{
  "n_head": 6,
  "positions": "learned",
  "qk_norm": false,
  "bias": "all",
  "tie_embeddings": true,
  "parallel_block": false,
  "init_std_o": 0.0085,
  "beta1": 0.95,
  "decay_fraction": 1.0,
  "decay_shape": "linear",
  "seq_len": 1024,
  "z_loss": 1e-05
}
Each number is 500 + 25 x the weight over its row's rms, rounded and kept within 0 to 999. Layers, rows and columns count from 0. Numbers have three digits each. The size before them is the row's rms in percent of the matrix's.

# down: layer 5 MLP down (transposed), 768x192, rms 0.0695, rows 732-745, columns 96-191
# up: layer 5 MLP up, 768x192, rms 0.136, rows 733-746, columns 96-191
down732 100:488481488560528469505508502516490497461518503463518535445528445502507555511512514517499487471547487466567486457492511524482511503518484536483481462516527487479503501488485545487482517461535456521513532439492503554479498514540537459473505511502443493507510519520484495489501527512487527506
up733 090:469466508491509508552503517492540523468488469478548513514519550529495464503511551500443463498463463501499487444508474498533471469531510495517542476513488509502463484518507500489510491491514512530483489491505523515536532503539511517496477497475480489451456525486462517506485463504556525510
down733 081:540484491510518479460501517507508439500529517515540527513526532473502543525499483500492492510512486488480472524520521442487514469515478489463486538536496518484476470539507492483495508478479441461497466493468476484469476470457476500503502469507537495519513511510534512490477512529482511513
up734 100:418464484497486481506517537496525524498536491509477499498512500535483481520489514500520542506511517504479457484504472503477471530523513452514555494462502536520485488476473488493489496443464477499506525491491495526505494463480524506503536460530526490467516494505442498474540486521498480495
down734 099:517496522493478502473458448499492493533488472499544496501516522483497549507503496546501504497475505484476498463507446479539454496521524501479548466522435478518570512507493496486501566501519479514507530527487543484463476490526542474486522550510509524486482499508466512523540520490488477536
up735 105:442522499530484476496508467485486457483498535497495521531490503523452520543496498521516498465499497544457495469497479506510518496519538564505505524542493490536540468461498477504497502491540505479501460491462510499490472512543502532503493537541498517477480494518557507464487519512466482502
down735 103:488528540488500466572508535511543527537513487483470478496479492522520435508498465508505499494554499511514491519457520512457496513488518483488500477487509472468473536502516511533511505481462501512521519446557495477491501468489518456460537496462483524455510506501497512497540512485509447482
up736 092:454535532509490527499521475488534489522508497499536515498471489488492521478545469517494492545524509530503491511506491458498487494560525529458527533475521512478508515500491487481509509468518516463441540512482541510497497500499468481498448467454494499525514533522513532505507524495501468515
down736 095:510439517477472465542495498530521473511491500489480531490496475517451506495523502486507468485431512532503501550506485496500495517461508508502460506557491514511468475490493497467474502481504545493482520509556498513496521462496500477500486474517510533516504548465497467512505513508497480496
up737 112:473483489479468485528477495518502458558534485510453516496508528476500475526520481506450549509517506502488498532489516506452514480506520487506509507505528498470505503505472513536512517472489487513510503475516520472485468540506536484512514499500499509501511525517511531517497484504506484565
down737 117:500522510499522442474460514512508492514528495486517489469548532477495501533477495492490498494493516480497495449469546500493516499519507519481493499453466499513533512550515523513514478492493521468509475497532485483510477505535583471514498511487548475517478525496492542537482465526468525548
up738 099:508515489448474469474536523500498485470528497502482466479529490515493482533502509529514490506504536514429510489517469491502503529526458499537495505465500482540469511486466520484543511468474484497484509456527464560502504507520484494483493467532506496528508510527448543510556537524470496498
down738 096:464489508496439540513471494548496493496511459492497488481499527489463489465477487489515503531508521519481519526524492535545509499480468502506532538496523501482460502489522531552474475483512554458494522554455522468483483530534472504544502473509518492527489533510504507500466483459525498470
up739 104:523452490473471477523483479519461538486505509498507539523510515465513487513473510481479525498523515525532514496491537541483515526500505540508519499484493483508483513511487480489502507505483477448479433446479476497491522478531469481490494518473525500526513508504518488467504549524496501498
down739 099:479524533467476504517499495499448503507544543505519491490519503503498535472493527466500445550464515509471527505482488497548487499506458449544501483495538502474548538478520466466493487500482498480512466475505519515490545481538518525454484500520523488504478512488510523497505500496497487513
up740 101:538482477486524520499524513493489496467479484505466458539504485523493488526496486511489442525477517485503497526523508482508491523487456496514462516477476462496504427488474525504461509499509526501485521461516524493500505489514552539501519511556502532477473511519461523534523558516490529490
down740 104:459515505510536465527497486513496516500505476527531516489489544524516486483497536524499506534535496453506528447499496472550551512510500491535502468501489549479461504508512545498451439474487490500526510503495491502512503457487486511520528507489496509470468540467542505476516473449472506480
up741 079:525540498521542544511511478533500526442502507526508493498449525540538516506517480470518448489523513539485488504483541494495466510522515526486529504493475460515491492461498431531488491494497504493488475491507509509448487494543472441507509497501532540482471520498504552497487489493507479509
down741 080:521483485512506467528507519500493535502469495507505523516474546450501505509501517528489560501545533496519495452512468508498472540484519489458529518521494469492482512515467530492505480491471484550467491502472507466461501528505493533490470464488492483496509480474483519456495514510484516524
up742 107:463545483505511507552499501481472486515521507502475516500491474490538480519515499515520474480518502528504467514477547509470449460504479522469507496524509529499487507492519435519522515504494503544503525514510492498496443519500474467491496519465499471480504563490496495522490472482470514496
down742 112:503467482507497516497465508492456490506479514495470473490540525511529508553498504510566473485544491506504527524495497478519514486501502520484500503525515522487479486506502490494505469528502481530535482467502507496487495506508452530520505489498520534504507495518501513484523467513499495505
up743 107:461461441468466497501524499524519461473539457504506502472470473522524513497555505544489493549542500465486475518484492482508502528441462482535497510525522492510535482454465485472495494556458504497513480484488496462508454501500520496558453542479457503493498513513505500523536519498501487527
down743 107:539501552539453504523462491532484503504473517537524522472532523472482512473477476474494485484522478467513515443493475493517463500480486516505478507496486558494479531485490480540481496497528536527538494534487486500511473480530466494503461498469490513526451502529529503471436436494511493484
up744 093:493459521505532477509466496490524541468459483500503463493505467437532497506521502487540516494511522478496503499535490490501539460513494495502532479476493501478536534498516508469485485505433557477478488496462496484524476490497483483468454517477487564509478496539527494449472489503522526517
down744 083:497517519491500505536493496503517495485485541488502500487475486513473499510459519471504499538529523517535525473502502444509517485493483507502510516482508470517491487462496491535506465563489499546533494488492445520476502499485486532524511486511513525506476504495481487516526500564522515462
up745 093:546475495517508528486506512548503475488483475448511553475499473490467476537503477478487461481485480508465480528523485517465480497459538489515483521484525524502482507481519504492480516482480496515511516518484482545518473493531444487506505494470533469470461523543540504502488501501521509466
down745 095:487490519499502435521518500495501493537512525473483478540485529495534483443487518501542495466512492448491482510463493539531507451477549507501467491499500507522503519494493478491544490501463476491492503500477483462497510526520493510526529544487498538525529497488468510518573516519512514545
up746 092:486516497501461522524473482535493563471502532510525514525448479499518498528500519499542478534497527528469488503479526552541490531521505434559466486506490471480485504501533451491487503516472500484527516502514450485537540432484474521535536487477493490474518533535480526479461475480504524515